Weights of a small GPT-style language model, trained from scratch on English Wikipedia.
Size: width 256, 2 heads of 128, 14M parameters.
Each number is 200 + 20 x the weight over the matrix's rms, rounded and kept within 0 to 999. Layers, rows and columns count from 0.

# layer 6 MLP up, 1024x256, rms 0.0473, rows 0-54, columns 128-255
210,203,192,193,214,190,240,203,194,231,229,209,204,211,213,209,204,207,179,194,210,179,210,208,200,201,224,235,175,195,174,203,200,206,212,173,176,195,204,193,176,226,243,208,197,184,254,166,213,182,194,179,193,206,176,214,219,164,215,156,186,169,190,226,203,211,167,208,192,184,204,212,178,164,192,177,217,178,182,174,191,185,192,181,196,171,195,165,213,202,177,196,199,232,184,212,188,194,190,197,200,163,221,199,217,177,203,257,217,200,206,187,237,180,212,235,189,208,205,241,217,225,188,201,177,186,210,199
218,184,223,185,170,214,222,238,170,166,197,216,198,184,203,185,244,217,161,196,198,170,229,163,227,171,197,231,220,181,212,198,200,207,181,156,205,244,169,213,188,185,195,193,182,159,219,205,176,168,176,173,187,217,181,224,185,184,228,159,195,176,178,178,242,257,229,208,166,214,210,209,171,132,188,184,218,202,153,189,206,190,190,249,188,198,220,203,257,189,223,150,186,236,207,204,233,205,184,189,183,206,161,171,199,187,174,190,201,243,256,202,214,244,202,154,205,172,241,150,190,220,212,240,180,162,222,187
212,154,197,185,223,223,214,170,227,205,195,163,198,244,144,209,177,172,210,212,224,182,218,168,227,190,209,216,206,190,168,210,163,160,211,178,154,223,172,213,195,192,207,204,179,201,206,204,239,118,203,168,182,202,210,191,193,219,190,154,176,197,194,201,190,172,201,217,226,221,165,193,204,188,184,189,188,152,236,187,208,173,193,177,220,190,233,192,227,190,210,195,183,206,200,208,233,196,209,198,165,195,179,195,229,171,247,241,203,211,202,180,207,198,223,160,183,177,208,190,193,255,212,190,200,211,200,210
172,200,185,193,179,206,203,188,211,191,222,219,223,188,205,196,220,205,168,190,196,194,161,201,216,194,217,211,179,233,194,202,240,190,176,195,225,225,204,210,202,190,192,207,198,217,234,201,162,207,201,186,177,203,204,214,200,194,222,181,189,187,196,190,209,176,223,202,179,182,184,239,206,205,216,241,219,221,201,180,193,195,210,207,184,209,226,149,187,177,240,209,173,193,170,219,189,197,197,229,192,181,181,202,228,192,193,162,210,189,206,188,212,202,232,217,177,186,223,237,230,235,205,196,161,178,216,213
149,153,237,229,196,193,208,209,219,181,241,240,200,226,218,217,153,231,208,233,220,165,233,232,225,191,215,197,198,174,213,228,191,224,203,180,193,206,155,208,213,249,210,212,233,201,226,207,234,220,158,211,241,242,200,197,175,196,166,174,202,191,213,217,213,228,184,198,196,234,222,184,226,202,220,177,144,180,190,191,191,207,210,152,157,171,213,205,182,210,209,234,215,233,194,178,172,196,221,215,189,158,161,227,170,186,203,196,221,192,203,191,213,197,185,238,150,203,210,240,214,193,169,195,215,179,216,245
180,192,183,176,228,200,230,179,209,195,244,201,212,213,221,199,167,208,157,183,192,234,215,206,191,191,237,188,204,186,225,182,190,221,239,198,213,184,185,192,183,245,191,197,212,199,213,217,207,119,184,190,204,207,190,205,211,205,202,216,181,194,198,209,156,182,228,155,171,215,193,236,205,190,228,185,162,205,200,215,191,215,236,165,188,188,223,200,202,223,188,203,203,215,227,212,194,191,195,186,178,191,207,221,206,206,235,223,234,223,190,189,232,179,216,186,206,184,208,195,191,198,192,208,205,193,214,205
210,206,183,243,192,213,197,213,185,195,188,210,237,218,187,220,213,182,192,183,208,172,202,170,198,205,204,216,183,223,153,238,189,177,169,197,147,212,183,193,193,213,207,164,226,186,231,177,158,151,236,212,178,206,186,238,226,172,254,191,203,168,208,197,237,188,169,210,199,254,174,189,176,254,206,241,239,189,186,180,173,206,180,195,179,216,247,206,205,210,221,209,203,233,186,188,166,199,155,229,215,177,196,173,274,193,202,183,249,210,204,226,227,221,222,180,238,227,216,192,248,182,209,210,236,179,200,215
163,218,210,170,179,249,198,174,201,161,200,199,212,198,218,204,192,201,164,206,223,190,220,188,195,215,214,215,182,157,206,172,199,176,191,179,200,228,219,227,232,230,214,182,220,204,188,176,202,130,178,225,206,230,211,241,153,192,210,200,152,201,195,178,186,238,181,175,188,202,233,199,190,192,198,222,192,171,201,194,207,203,203,230,204,227,207,210,239,178,187,216,233,225,193,200,172,192,224,219,209,242,182,205,188,184,159,227,218,210,187,217,200,222,197,165,204,190,194,175,175,194,194,170,242,183,178,229
206,212,157,189,240,211,201,206,193,212,185,190,224,192,235,181,199,190,240,210,254,195,217,182,248,180,245,212,199,154,210,226,201,142,192,233,205,233,202,200,140,189,217,189,223,217,175,175,190,214,220,217,241,189,168,212,194,209,216,193,206,202,200,191,253,218,250,206,185,193,197,208,189,202,200,187,194,202,224,187,186,166,206,229,233,179,206,203,180,210,239,243,160,209,197,202,177,193,192,226,201,206,205,188,205,208,191,196,220,196,177,194,195,180,204,244,217,191,148,224,226,211,180,207,122,243,209,239
196,199,200,198,207,197,197,198,196,194,205,205,205,199,204,205,201,201,208,201,196,200,197,205,205,199,203,200,196,208,195,196,202,200,203,196,199,200,197,199,203,207,206,199,208,193,197,202,197,200,202,198,198,206,198,196,198,202,201,201,201,205,204,202,200,199,204,201,197,197,199,204,199,203,204,199,198,193,199,195,199,198,203,195,200,200,197,203,198,202,201,207,195,203,200,205,204,206,205,205,195,204,204,191,196,205,201,202,193,209,206,201,201,201,199,200,202,206,192,199,196,199,195,193,198,201,204,197
169,195,216,206,192,195,188,206,192,190,188,211,201,190,213,202,207,183,221,201,247,190,206,164,208,208,207,213,205,236,191,199,213,189,182,223,213,195,209,201,191,188,196,192,200,209,210,194,225,198,198,198,203,205,191,231,209,208,219,213,216,183,201,200,230,210,208,212,187,179,210,196,202,231,213,204,197,183,209,172,181,200,216,188,196,182,187,193,230,199,198,205,209,203,202,192,202,159,191,218,214,188,186,188,219,211,196,188,197,205,208,211,189,202,234,210,208,199,206,213,204,209,186,221,185,179,220,209
151,202,236,193,188,203,200,178,219,186,182,198,193,211,216,219,178,220,190,182,181,197,179,201,198,200,193,222,189,216,208,178,246,187,177,208,213,216,171,208,251,209,232,200,212,224,213,217,204,163,182,232,182,234,201,213,200,179,172,207,171,177,188,178,195,209,163,204,198,208,200,217,154,214,239,189,201,145,190,201,184,218,187,201,177,213,210,204,235,195,205,153,222,219,183,203,234,207,199,220,187,222,209,228,171,191,173,220,194,205,187,173,211,200,202,205,208,185,231,197,201,203,227,202,199,200,169,198
207,207,216,201,217,217,175,216,214,212,199,201,179,204,208,230,215,184,193,181,204,200,219,195,194,181,168,196,196,210,203,185,206,210,209,168,173,192,230,231,245,194,199,197,165,214,211,185,205,186,209,196,200,220,176,236,200,196,195,173,176,173,191,157,206,182,180,178,219,199,190,212,178,195,219,233,184,191,176,178,195,179,187,185,198,174,206,181,222,233,208,170,221,247,203,245,207,192,208,239,211,174,209,170,213,204,152,168,169,204,190,235,197,203,211,184,172,180,238,205,215,197,143,212,209,215,193,183
187,199,165,188,245,221,189,219,180,231,159,216,219,240,229,223,197,246,193,206,219,195,196,157,201,248,185,196,178,191,203,181,203,182,203,193,157,216,206,214,201,203,250,203,209,202,190,198,205,193,230,237,210,216,200,221,169,180,176,172,225,209,205,194,230,229,173,172,227,230,166,140,216,189,188,159,181,212,227,159,194,207,213,174,166,196,210,232,201,214,225,203,196,171,191,216,211,199,202,245,152,232,188,204,179,199,187,192,211,181,197,212,219,204,173,206,234,207,196,205,226,215,187,211,185,210,207,254
166,186,196,216,218,203,192,185,184,172,224,211,204,210,197,196,203,220,153,200,222,154,236,212,188,206,221,225,211,177,188,185,163,203,215,207,151,186,225,244,199,219,185,188,197,229,238,176,211,185,179,237,174,175,158,227,201,213,200,167,205,198,183,180,230,182,149,181,217,228,188,189,171,221,180,233,218,235,197,184,202,179,185,199,166,188,225,226,224,207,174,216,227,176,201,220,208,210,167,182,211,208,248,169,192,198,181,167,217,179,232,206,205,230,201,229,202,233,232,232,218,186,162,219,203,212,205,222
207,217,180,217,206,255,250,186,154,236,203,179,192,196,203,251,203,186,256,242,178,161,192,198,221,219,146,183,164,196,219,188,207,147,223,181,153,205,218,206,242,190,189,196,221,208,211,159,210,189,215,198,179,193,182,197,161,225,263,164,192,213,216,167,182,183,161,235,221,241,193,148,243,168,198,203,184,157,211,174,204,188,248,192,168,228,249,171,180,148,197,197,185,179,191,148,235,202,197,177,205,238,162,223,207,171,202,211,206,234,142,219,176,207,212,181,211,172,149,229,228,247,191,182,206,218,209,207
206,200,233,191,186,228,229,168,229,198,188,217,194,225,163,223,177,186,185,213,192,221,176,220,234,206,186,169,161,191,173,197,198,224,211,197,197,188,213,182,169,228,223,184,194,227,248,191,212,201,201,241,214,175,193,184,205,189,232,222,214,231,204,169,156,222,192,193,209,196,215,172,207,216,183,194,169,230,216,190,198,165,231,186,192,185,195,209,198,145,195,223,199,175,198,221,153,202,203,253,200,201,226,175,205,178,181,188,219,196,170,239,205,188,212,212,195,185,259,223,217,207,184,189,193,207,220,198
199,172,225,220,195,195,216,249,145,180,178,173,242,187,168,232,190,200,220,224,190,179,179,208,208,198,189,198,200,194,253,228,192,188,178,197,166,245,182,197,242,197,174,176,186,171,229,200,162,224,207,183,165,170,207,208,181,251,205,179,215,198,205,234,224,201,221,218,201,242,151,176,178,212,201,176,185,158,164,214,206,207,194,192,180,186,250,199,188,216,188,184,209,217,177,172,204,187,183,228,209,236,174,197,228,187,219,202,187,161,191,182,202,243,214,171,209,177,171,203,269,184,217,185,210,234,207,236
199,199,205,173,163,249,226,198,206,231,199,166,222,226,198,187,184,253,211,170,216,202,197,208,221,183,218,205,165,154,186,172,226,189,199,215,244,245,170,184,224,194,228,172,206,205,189,215,207,190,187,203,219,186,188,199,200,176,203,172,208,192,221,204,182,229,179,175,182,217,214,176,180,154,150,140,169,238,228,174,204,181,236,215,214,180,189,189,198,211,221,217,147,208,174,184,182,185,209,187,162,174,153,187,175,202,190,184,189,212,215,202,226,239,164,176,202,149,178,250,208,237,226,203,186,164,202,232
207,210,205,207,188,181,187,229,207,193,176,191,195,192,223,246,165,213,264,170,214,169,159,195,211,230,220,221,174,189,179,205,219,173,191,198,198,245,167,205,234,246,190,184,208,197,234,159,203,174,218,202,197,200,194,216,167,199,202,149,139,197,196,168,193,203,219,228,134,210,208,187,181,178,239,145,198,168,223,193,203,215,205,189,174,221,258,179,184,216,206,198,188,181,170,212,203,202,213,194,203,236,188,209,161,204,205,199,241,201,167,220,181,235,185,214,181,171,209,194,218,200,206,193,199,186,155,236
167,170,195,164,245,257,170,216,162,187,174,184,173,249,213,215,236,242,216,222,211,228,232,194,238,255,204,193,207,181,222,178,213,160,195,194,174,234,220,177,253,196,192,188,226,242,226,218,147,240,170,250,188,175,199,224,164,220,195,181,191,214,210,211,176,217,275,183,186,193,168,175,206,221,201,217,210,142,238,173,166,195,198,232,151,202,194,164,199,190,189,239,218,220,166,219,203,201,158,212,180,207,131,204,206,171,226,180,212,182,165,226,194,220,162,205,156,209,181,193,206,188,160,203,185,204,175,254
203,191,204,199,203,202,208,205,193,195,201,197,196,197,191,199,202,196,203,207,208,199,195,192,199,200,204,204,207,201,202,204,201,195,210,204,205,201,200,207,197,203,201,206,200,197,202,207,195,200,200,200,194,200,202,199,202,198,199,198,193,198,202,190,201,199,200,202,197,194,199,196,195,199,210,199,199,199,199,197,194,200,201,198,203,204,194,200,209,198,207,196,198,194,203,202,190,205,204,199,191,201,199,197,199,204,194,201,198,201,195,208,205,199,211,195,203,201,199,198,202,206,206,201,193,198,209,198
198,202,198,204,202,206,201,204,198,201,206,200,197,206,199,196,198,202,201,203,197,197,194,206,202,206,196,199,202,192,198,199,200,202,196,204,201,203,202,202,199,201,197,198,199,204,200,200,203,200,203,201,196,196,198,201,208,207,199,192,200,192,195,196,200,201,207,201,202,207,201,203,202,194,203,201,202,201,206,192,202,202,207,200,202,198,201,201,197,200,203,198,203,200,202,200,201,182,196,202,202,207,201,199,204,200,199,202,198,194,201,196,206,201,189,200,203,195,200,203,203,202,204,203,206,197,204,201
212,207,192,217,215,210,230,169,197,214,197,183,193,211,197,246,172,198,167,201,216,179,156,212,206,206,206,230,157,196,167,202,214,192,192,210,206,223,225,192,191,206,195,207,217,194,217,212,199,195,212,198,193,230,211,213,218,220,222,218,196,182,182,178,175,207,206,209,194,218,209,195,169,228,225,204,185,169,166,177,188,202,199,205,178,228,200,201,206,222,206,179,180,207,209,195,208,191,190,232,185,203,185,224,244,159,200,233,194,218,197,219,208,218,216,181,214,192,234,197,207,231,216,203,199,175,212,209
178,197,161,209,184,199,208,217,226,176,201,179,222,155,203,222,234,186,194,213,173,206,170,188,205,194,158,176,233,201,221,221,213,200,244,180,211,246,186,190,206,254,217,206,199,195,192,206,199,176,189,201,209,213,190,199,229,178,181,200,182,198,173,214,197,199,211,207,220,189,208,199,223,191,212,159,190,164,232,214,185,196,192,195,162,216,223,174,206,170,221,171,250,199,164,203,240,197,193,207,199,203,194,218,202,205,183,225,185,216,209,198,228,207,206,204,253,197,208,213,220,207,208,206,196,231,211,204
175,221,197,195,193,205,215,187,176,190,208,190,223,208,220,162,190,205,165,180,201,210,223,214,188,191,230,165,211,187,202,196,196,216,195,185,165,193,210,235,199,177,196,206,210,194,173,186,189,179,188,179,223,198,204,204,231,196,185,203,199,201,186,224,213,215,222,184,202,207,197,203,231,188,250,194,164,171,204,219,198,196,192,223,223,202,213,208,230,213,165,207,189,185,203,172,192,200,191,167,221,203,194,205,193,155,206,193,193,207,228,204,230,209,223,195,200,230,172,198,238,182,202,200,198,199,219,199
221,207,180,166,213,226,189,228,194,215,237,220,236,178,196,205,199,198,191,174,198,217,216,201,272,229,187,215,208,193,205,222,172,205,205,199,219,241,180,180,208,200,217,202,177,181,216,211,155,146,204,208,195,175,192,196,208,217,210,191,187,212,197,189,171,198,228,206,192,205,202,170,213,201,184,178,196,209,239,197,193,146,163,203,228,191,218,204,199,216,222,183,216,214,209,204,203,201,185,213,212,225,209,187,250,216,211,202,217,205,232,187,182,180,202,184,206,216,202,193,213,201,205,203,190,190,178,191
239,196,225,189,196,188,196,213,165,212,200,183,176,151,167,193,199,222,228,191,185,158,163,207,231,208,185,182,202,215,179,172,216,212,195,223,218,202,204,209,211,255,209,208,197,204,212,214,162,203,210,195,233,215,203,207,156,179,252,224,190,211,165,165,164,216,254,181,147,229,160,175,203,186,279,212,146,167,228,176,186,196,207,165,200,212,200,180,253,200,217,178,205,217,200,197,247,190,197,208,196,163,206,249,243,202,196,230,230,218,191,167,230,205,224,208,218,199,189,215,232,198,198,222,173,238,197,177
188,203,247,200,182,206,199,172,186,205,187,166,207,182,200,169,201,192,188,190,199,205,201,217,179,188,210,239,209,200,208,221,212,188,201,193,221,212,199,208,179,202,200,216,198,226,220,192,193,197,165,198,203,196,201,203,197,192,185,185,195,195,197,206,203,228,187,168,199,204,174,196,213,200,167,191,197,208,215,200,210,194,186,169,195,220,196,207,197,187,180,214,208,198,201,198,201,206,193,212,154,214,214,206,212,200,217,211,190,212,196,240,200,193,202,209,215,213,175,220,196,211,196,217,189,189,218,182
218,196,215,169,204,212,203,169,193,231,214,202,245,213,174,212,196,216,200,194,207,168,166,174,206,206,214,235,206,207,201,180,224,171,206,224,192,212,228,207,179,200,188,178,217,187,246,211,170,216,189,213,177,182,199,227,219,211,188,229,189,199,168,185,188,174,212,206,160,218,198,219,175,231,213,224,186,219,185,169,187,201,226,254,190,183,192,197,219,190,207,228,183,189,175,185,207,193,178,196,203,198,174,185,230,167,189,190,238,213,226,229,196,186,217,205,235,208,191,191,209,216,213,182,200,174,182,220
207,154,212,208,184,197,152,189,210,184,190,201,191,207,213,157,208,195,187,202,171,162,206,214,197,184,150,219,247,206,203,189,219,178,224,216,222,196,199,173,186,222,196,211,203,184,231,249,211,205,184,243,191,181,165,211,204,176,204,194,224,207,202,240,227,192,185,149,203,157,186,200,169,181,169,199,214,229,204,149,188,218,243,217,205,207,206,210,196,224,199,175,220,215,162,204,194,183,179,178,169,196,189,202,179,178,222,211,165,219,197,192,190,219,155,238,175,206,205,200,154,249,225,252,169,208,180,182
203,187,199,200,201,216,208,191,184,178,194,177,209,205,177,198,236,201,202,199,188,196,182,186,197,178,190,179,186,165,204,203,210,208,204,189,185,139,215,212,232,181,169,201,227,193,154,171,212,207,209,223,206,182,188,216,188,175,200,208,186,195,184,252,216,245,159,176,208,221,164,209,196,178,174,231,218,207,173,183,193,188,201,250,229,194,193,243,227,184,194,188,215,236,200,168,215,199,195,173,221,224,201,192,210,180,182,169,203,213,203,209,218,225,213,186,220,186,198,208,204,197,197,194,216,197,227,180
209,177,211,227,215,205,223,196,207,181,216,168,173,233,200,211,199,213,193,171,234,191,224,184,217,229,194,205,196,215,179,191,205,207,233,178,207,192,212,242,193,185,187,196,223,187,185,211,203,210,166,182,201,209,203,204,207,214,189,209,241,219,190,199,207,183,201,239,180,229,211,175,195,173,252,195,204,155,189,186,159,224,197,200,155,178,196,211,213,230,202,195,200,187,180,240,202,192,204,157,188,196,214,229,202,197,202,183,180,214,202,154,207,216,203,217,226,149,165,215,211,188,145,207,196,165,171,210
200,195,201,203,202,202,202,194,214,201,202,202,199,201,203,208,202,205,200,198,204,204,207,198,202,201,208,203,194,201,202,200,200,203,204,197,192,205,203,203,202,198,199,205,196,204,201,208,199,197,199,197,193,201,198,196,195,193,202,200,196,202,199,213,205,204,205,202,204,198,202,203,197,203,194,203,198,193,197,195,203,195,197,201,199,203,199,203,201,202,200,200,197,196,202,201,204,212,201,198,203,197,199,204,199,196,204,205,201,209,202,196,197,195,210,199,200,201,199,204,194,200,194,200,196,195,198,198
168,189,187,209,182,203,180,206,215,224,170,219,208,178,198,197,192,211,187,192,202,191,213,188,196,172,202,183,211,199,177,200,231,195,186,189,202,225,208,190,189,222,194,208,202,221,226,218,202,174,191,209,189,197,186,214,243,167,208,206,192,212,182,202,194,223,228,210,187,212,191,217,194,193,197,185,205,163,173,207,197,178,168,216,168,199,195,190,235,143,221,200,199,208,184,213,229,182,196,198,194,175,192,205,215,200,209,226,215,206,199,216,230,208,220,211,209,190,232,222,209,219,206,207,206,200,216,189
230,189,227,217,179,211,203,218,217,184,219,172,213,225,193,196,209,201,243,206,202,199,214,212,164,212,196,199,223,199,211,197,195,178,200,188,188,187,183,188,184,183,209,201,193,207,212,193,206,173,187,209,186,209,194,200,192,210,216,214,172,212,202,173,194,210,194,211,195,212,177,194,193,171,176,195,197,204,183,197,202,159,201,184,210,206,211,181,179,179,192,192,204,209,196,219,209,215,196,204,195,195,175,217,217,195,203,218,204,222,193,218,197,185,182,219,222,191,163,192,193,241,212,197,204,217,214,209
204,207,201,183,222,187,197,187,191,230,204,214,203,211,184,207,208,220,193,215,210,216,192,213,227,182,207,203,226,194,170,209,191,199,191,229,237,201,212,195,196,167,205,201,176,211,212,201,148,225,193,186,185,183,201,212,175,206,201,190,211,196,198,197,210,209,184,193,221,205,167,146,200,225,183,169,192,203,222,212,180,197,186,189,164,208,211,203,187,213,197,203,230,172,176,202,195,205,148,208,247,176,206,195,221,190,230,193,207,189,202,201,195,166,189,223,206,204,186,223,199,213,209,242,171,203,245,195
198,195,191,182,200,183,226,178,199,209,208,192,180,199,216,189,218,237,200,198,170,169,202,182,219,229,199,201,171,179,230,216,192,165,215,195,192,202,185,206,230,179,188,190,188,210,177,183,225,206,194,212,208,208,215,201,195,233,192,200,205,216,199,187,204,206,198,222,204,236,211,177,184,192,202,204,221,168,194,178,139,212,206,185,188,206,220,195,192,189,227,223,203,173,177,192,211,200,215,179,212,208,187,208,169,212,209,210,215,218,190,164,185,202,160,198,222,183,206,182,215,193,200,192,203,213,217,198
209,201,183,204,194,201,206,203,208,168,201,188,234,225,198,169,221,207,191,195,244,221,214,209,226,200,239,202,232,162,232,202,202,169,196,205,204,181,170,165,209,206,213,197,250,208,194,199,225,188,176,207,208,185,194,213,188,220,201,193,202,210,192,222,191,235,202,161,189,197,203,189,181,167,219,181,213,148,182,194,195,195,250,198,195,229,214,191,201,225,203,183,195,195,194,175,163,189,193,192,225,209,200,225,178,217,172,171,220,220,180,163,208,214,177,202,235,182,171,192,180,222,220,237,180,208,203,215
138,173,175,207,209,200,213,182,212,229,182,202,199,177,200,202,168,204,218,212,226,188,195,207,222,134,153,171,182,193,194,204,248,194,191,201,211,185,193,179,200,249,213,213,217,217,216,182,197,197,202,182,151,246,221,225,192,212,205,215,208,216,173,201,202,239,159,209,209,202,139,130,179,207,180,174,176,209,208,184,205,159,209,238,168,227,252,198,215,234,242,223,212,186,165,177,203,192,213,192,172,190,174,229,200,199,201,191,207,173,151,206,204,216,210,273,178,135,233,255,187,219,205,205,200,198,223,198
203,182,211,143,265,193,216,182,177,231,194,177,217,208,185,200,231,165,139,222,255,190,187,156,206,180,180,205,178,190,180,175,189,195,199,209,187,196,217,209,210,162,240,154,177,216,145,218,210,225,199,186,188,183,196,220,187,177,177,179,215,204,166,191,233,185,201,197,181,183,221,244,188,191,194,176,187,216,194,195,138,184,162,242,220,193,216,216,195,211,235,233,144,237,198,213,215,213,226,213,214,219,239,150,182,140,228,197,198,182,182,204,200,176,197,220,218,161,214,175,206,212,155,195,140,232,166,204
202,207,176,207,232,231,176,247,173,162,199,179,205,162,178,172,189,233,179,196,221,201,160,177,198,178,189,140,221,198,183,134,243,165,200,188,227,215,201,157,206,213,187,192,215,226,228,230,194,212,180,189,189,202,234,227,168,186,237,205,160,155,184,183,157,164,251,189,191,211,214,242,191,213,220,216,193,183,247,183,187,220,214,228,201,229,183,194,204,207,183,194,239,245,203,216,229,212,180,185,173,200,166,233,182,193,191,205,169,248,204,193,211,223,199,193,199,197,194,212,198,210,209,251,192,178,205,216
215,181,175,159,198,189,221,208,202,216,212,182,232,193,180,222,202,198,168,197,181,213,217,176,284,212,191,193,203,202,185,182,191,186,221,185,213,251,204,214,233,182,202,202,190,202,223,216,159,176,176,201,189,209,183,203,170,207,203,192,177,202,182,221,207,239,206,197,203,216,189,175,190,166,175,174,198,190,220,182,203,166,208,186,243,195,195,235,200,213,227,187,208,235,189,213,180,187,204,198,226,226,166,202,246,231,202,192,176,203,194,151,194,222,213,212,190,188,206,167,183,201,188,197,212,171,206,201
216,147,214,149,163,207,202,210,180,241,190,181,206,208,182,218,208,169,265,185,176,192,176,192,231,182,166,209,219,209,201,196,170,189,201,187,208,257,192,252,170,192,193,187,208,175,226,183,168,159,190,185,224,153,194,209,226,186,204,177,149,172,179,185,212,189,213,181,189,184,181,193,186,137,212,202,173,206,182,193,220,221,197,233,196,199,249,168,190,196,222,179,217,182,181,251,214,199,192,183,241,140,241,192,187,185,240,204,179,237,222,197,188,152,249,195,212,225,205,199,234,209,177,170,200,219,196,205
164,169,166,256,186,197,216,228,221,153,182,186,218,166,200,181,209,203,259,192,182,203,175,174,273,195,206,189,220,185,201,215,186,169,225,208,201,222,195,212,220,189,249,203,208,184,245,192,168,193,203,236,232,189,166,208,165,178,236,151,167,185,214,223,243,215,213,204,216,196,197,205,218,159,207,172,236,195,199,187,181,227,211,222,175,238,260,222,214,184,213,232,202,191,162,179,192,172,187,228,220,214,180,224,183,191,216,155,232,169,225,145,216,187,153,198,221,222,161,185,235,232,191,215,213,221,226,245
167,209,194,194,203,176,214,210,219,172,203,213,240,199,214,191,198,231,206,208,195,173,217,211,202,226,213,172,224,180,251,176,196,204,250,192,190,208,185,189,185,211,160,210,223,162,224,197,198,185,180,182,224,211,201,191,190,181,215,220,165,188,203,217,187,193,198,181,132,214,188,167,195,197,236,176,189,203,229,188,174,202,228,208,189,209,204,203,216,212,224,203,213,204,173,169,194,198,181,191,205,204,194,233,165,195,221,162,239,211,222,186,191,147,213,230,213,194,200,219,229,193,195,201,226,223,199,215
213,157,181,183,184,216,171,224,244,219,253,171,207,201,170,191,179,222,199,142,193,191,200,190,255,197,167,198,218,193,231,183,172,186,199,165,206,197,174,175,298,184,212,215,203,206,262,212,208,189,177,218,231,188,174,190,211,229,176,171,191,218,198,208,251,156,200,147,207,209,188,223,200,210,208,198,128,206,181,204,202,181,258,215,189,198,177,169,218,207,194,205,197,213,189,159,162,193,217,169,186,206,130,206,199,180,240,160,215,202,166,193,197,223,191,194,229,200,158,186,202,241,228,181,208,183,203,215
184,202,197,207,221,202,215,216,182,177,175,222,203,189,216,186,171,199,243,194,201,177,195,194,203,213,237,215,219,194,188,216,200,185,204,189,212,219,176,181,155,242,195,181,190,203,213,179,211,161,168,189,192,202,182,201,200,198,208,195,180,197,203,186,215,172,220,211,194,211,200,195,211,201,211,204,193,182,234,216,213,231,195,173,203,212,201,179,189,177,187,180,223,226,199,189,212,203,207,205,194,209,198,222,199,219,239,204,206,212,193,211,199,198,191,238,194,194,229,199,192,204,192,239,178,171,213,187
204,200,195,199,204,206,205,203,198,202,203,200,198,197,195,194,199,204,198,205,208,202,202,192,200,199,192,192,196,203,199,200,203,197,203,204,199,195,201,205,196,199,199,209,200,202,197,197,198,204,197,204,200,193,196,201,201,197,194,201,201,191,201,190,204,198,204,201,201,197,199,200,199,207,197,195,195,202,197,204,201,201,198,204,202,205,202,193,200,197,198,193,198,195,195,201,199,200,197,211,211,201,198,209,198,207,199,201,199,198,199,208,196,199,201,205,204,203,204,199,198,199,198,196,199,201,193,201
227,199,183,168,237,221,198,231,184,215,189,158,187,259,166,221,216,214,219,182,173,189,180,184,226,204,177,173,213,207,208,185,175,162,187,197,176,186,211,224,237,168,190,212,192,181,245,198,233,189,211,192,185,197,212,246,184,202,224,215,180,168,179,199,195,203,180,184,207,242,142,217,176,222,246,189,220,173,201,180,180,197,183,180,169,195,210,207,232,160,219,150,192,229,216,253,207,183,183,224,221,172,204,214,225,188,174,202,209,195,220,212,187,191,246,169,186,210,223,206,196,190,158,157,200,194,208,201
197,200,196,197,196,198,199,200,194,200,198,200,200,202,197,199,203,198,204,196,204,208,201,198,199,200,194,205,200,197,197,197,199,197,200,204,206,200,201,196,197,201,206,193,194,199,198,197,204,202,201,207,195,191,194,199,200,204,200,202,202,209,198,192,195,202,201,202,195,203,204,199,202,203,202,199,199,206,201,191,197,203,207,202,200,202,206,198,204,205,198,207,204,199,205,202,201,202,196,196,201,205,199,208,199,202,198,202,200,192,204,197,200,199,202,205,204,202,203,195,200,197,199,199,204,201,203,199
172,184,138,211,250,185,192,201,211,196,161,184,243,206,200,202,225,213,221,226,243,194,216,153,227,204,189,187,197,207,189,212,225,177,194,235,154,215,152,197,213,169,227,201,183,168,184,200,170,190,192,254,194,209,176,203,188,229,177,204,209,221,185,210,239,188,167,186,244,206,183,223,230,184,220,170,173,174,204,212,176,236,168,255,195,191,204,232,222,164,150,188,211,209,179,212,178,192,128,199,246,251,184,201,185,217,235,205,221,165,215,200,256,207,166,208,189,216,202,222,223,212,208,196,227,218,214,199
223,212,188,214,186,227,188,213,206,169,216,184,206,195,208,203,179,224,216,199,193,201,182,187,210,209,238,209,202,175,210,174,207,185,239,185,205,219,152,195,176,187,219,209,212,189,218,181,191,176,174,219,200,168,217,201,198,209,217,203,199,199,193,186,206,166,192,174,187,215,210,218,188,171,166,185,195,211,240,184,202,190,208,191,215,195,205,216,213,217,194,177,221,206,193,211,202,207,198,228,198,213,215,201,208,211,212,212,193,235,181,219,212,219,186,217,194,202,183,195,215,198,205,194,238,198,186,227
151,198,170,181,217,210,165,204,185,217,225,188,217,179,182,178,235,247,192,174,207,199,197,191,225,213,172,179,198,198,179,216,194,171,226,182,149,202,196,229,220,200,203,210,192,199,202,160,167,208,181,237,191,212,197,198,182,256,194,193,199,219,170,220,199,189,184,143,191,229,171,199,168,201,217,192,190,204,231,198,177,156,215,200,211,207,212,179,212,185,176,217,188,270,185,218,177,207,201,199,231,194,217,197,203,175,204,192,208,237,189,171,203,198,221,200,231,209,174,242,210,208,194,215,183,167,189,189
200,204,203,198,197,170,217,201,198,192,178,201,197,199,200,178,174,216,231,219,227,194,197,174,195,194,205,175,196,196,217,178,176,171,193,229,249,185,208,191,249,203,187,226,234,239,205,185,216,186,185,229,208,223,169,220,209,149,215,216,191,180,189,224,227,214,206,214,193,197,179,205,193,200,181,154,201,176,202,197,167,151,179,186,155,210,175,176,243,211,196,157,153,203,243,187,219,216,172,212,196,206,221,212,186,195,207,232,218,200,195,211,215,228,191,225,199,211,195,188,195,211,170,201,172,247,184,208